From a checkpoint of a small transformer trained on Wikipedia: width 192, a variant of SOAP for these matrices.
Each number is 500 + 40 x the weight over its row's rms, rounded and kept within 0 to 999. Layers, rows and columns count from 0. Numbers have three digits each. The size before them is the row's rms in percent of the matrix's.

# layer 13 MLP down, 192x384, rms 0.145, rows 152-191, columns 0-63
102:549494569485486521524436487527476502494523435513471462526469499471482501483480560402499513545475523451498465519523507480459536443513562547467465442581479559481523494526541412524446506493604450
093:488556461466409449449534494394524477545537509476484482473509495534548522481496596507452455533502520550473573525522410462519537465540448480508537562528487550464487474520508510547506542526543506
097:469515483591505536474551503488400501500455566491501481532507522482487469448518454495502565538481528513477513510498426464475446513516466526482490459496510482597403522510507487454497475405504459
098:491567479491471505502443526581525534533439484462471442550487519460478493518552525495468493463514470504405435494505488446436523470533489448539371551472520475523460477453412511492465419528536522
092:476474493599533548503497567548572514458427441470514501488528469463536514564517558527546506575473538473479486500506442531556487563473488513489497460571561553551487494496478502464584483574527429
104:538540533493462527538470515449466475390495503508445488476474542570450457495507576512425501474533515553549523500512533554510507423544457490486478453532462563545494476505470492460482531508495503
094:469486413488533524492527469515406533540403536562462463535559433462545476426505552500504472558439483505445521503475535544502474495468511509494533445529464473568532455541442500480535443465501475
100:488501470516478563528530488505501470491489572508457622579495484534495581497456470472549453453510548559486507547551502491521479529556497552468522505484430565452550451603504457498477459587436469
098:545502498501420463510452459547540449489414511467502561471511469486521485501510544518489460440593444530438499422498501505484498489462521473535500516485537507545445518535559553483466539394482561
098:493514475453511466535493456544387448523484498461472459495523538533480452481505520468521566490477533531487480548486496463424464521527504477508530475488443447480539511447532537535463549451496537
107:428483465469490420558478491475466470468496458500493548438554487526560491469449535567425448437459486468548505485539498551510450556498531520486520546537466541498543468509357480492495491520516503
103:536470506485462472444488514530462457473437483508465472489491457485559488588472561530583514554494534508436497535557559503519594498470525589522492449513486544496514577470449521494531452458553483
098:547565513495468445525462554478485429519561518434569538434475499480520532490565504494528521538388510477533507508474453563492470399470517383457461507478552494571525573503501506449496577506527463
102:494469528518512492536477480530450549434534514530492524489447543502546539414516519529447481550497485464483583491503476569532482527499498519457474533490477530480481535464489501526522478477550497
098:462468494515468531466486517529491560517533475437567514525547561529402535487505487598392462580520501500508452539500565456588457499503490465455448449554477586553496518505517452501457551568556465
107:449497485537508535437540444532508510471484503541522480482517379426525427474554486548472489514454436485460521509506504532532463518536553511510491523477585481572476431513509433530513453499518519
104:592463490448480488499432534527481494447526525479423480437539553410502541444460533502512510523478476498519479464465545535513506514510434510484491542504451513492522409476546496610469477500505557
101:492521522491513492461497550472472487379509475445480502489449493544419443473535505501603566529459544499529457532511509502496456502506464508493484471511513531502531467462521438519560513510459470
101:518507552497486501538454510547448522524480544422511467516565486562480529463549504492469445548528536498442475462488434364458464500449454446402558515515554489484565518465464529442493546476456582
103:476416463457468547588559484461515455511460563505540559541483477513499545449522506516482504504468554526530429470439526436515509495512463496508561483455498552472447527443515528420515543482427486
096:458480500569505443471544485505558489508534524455556466505500487510471527458422490483571518504492418438488463525536550438432503537545494459476484435456462404533507517491494527458525473439485439
101:435477486490503549502531519460584444478507527581596539499483508571480487514517530485506516532534493487510532450611491459473468443619572482510580445476479466528481480461553438523531544479483543
101:508543461497531516464510447520568528479517510488515563470558548530479496472452527507512481438536509491526518470516505534495522544436495447500558456452507474509514448428516481475456439542413526
100:463487514620498503544487546572470599571490516455496545485510523497498505460551488513572536428501491491460492543553425540525529556481533437538488480472474493514540440528488514464446464528524464
094:551531532472501503597425499573550520487504505444538548465553555525414510615469575541444487502483571491530485583543444506510494446391503538488526469513591565531562543519543533426462489440485567
101:503507450509506524442451407466492415619546540479468593533511568494509544492490524487506534452505466455512489490466482548543553513467560509518498547424489493583475481549486474497513442546449484
097:524530442517450527437489551490535477431525517483550488534444487484497561466504570530530479427516548522509487555483531440551503466441480455518505464511415519560453490532489447424547552575565487
108:521489520482533506498487463511421518512443514473530530472546455447452570512485490433495472529489488495543555505452525451541492492472534567494487505481449569515448473489553476548499419503556430
090:404488468494528526480505540525489398533557463485553480485481513472499550526512452452399529465449458452627550502574495489422491527482452561499515510481509515499544501572493398488512534523479451
096:490536537588486546487564472477524400483453465483492491562511429455506495542475567460478410569484524524509551605481482521523563543529526505515485535460478567531500503480474448565551507476449501
096:547526466473487514569493449540524488457575475481441560532401517515514547446498528479498423498512455508495474501521532405535525447526595505545476584453502508446514532443592490574524562425548468
097:523561490557518564496552485456473551448514510415491506469405479513525492418537562491480533465549534446433426485430466488495515532518517529535500470473497493571479472546523476562543594513471475
098:488513451442531445583435478450525588507526490494505539522477498522492513510437493511476509480520474510492435538438506512522477417544526554515480507546481573500515445498475451420460498546484400
096:516479514557529545456432543537533539437463514554476532525518467492482498562472521524524539451536507541519497501569501498522502495486502468541561497500435478495574491545551532537453529506498539
098:457485490461549475517427529490509505492467542488509528470488452506494556546527581389459534502510498452471543457444485513557456517456489480450458467539469465461468521474485507456415521560508576
095:561462519501497517459521501554542511491485465497451479513509470470546503495531565534526481512468491539527505528476497462598532529475432479514465442537464408532512484526558523495523464519539481
102:429538492492486536436490534389547485625486521554585510501516487444507499448537473459512523487470541517486541521558554497497468382473434525526467523544521527481485419485443544444536507449455559
106:580547494459483493411492437501542454470516516542551474510509516490516469456519520478554541498463531478442437463510498554472539513461523517502499486427481463506526511522516455489417526468532498
103:497449501489502505521498549495528457465494449547504447533491523399516489496549488456423569485472545528510534518439504560474517536515500458453525490461562445498383530498505464536504468566474489
094:510538507472483552545470531465504468468538445446496419472607504491523495446520541464468441479525532527493515533463537524523507386518536503454516541538520522516514540463513563489464395420471567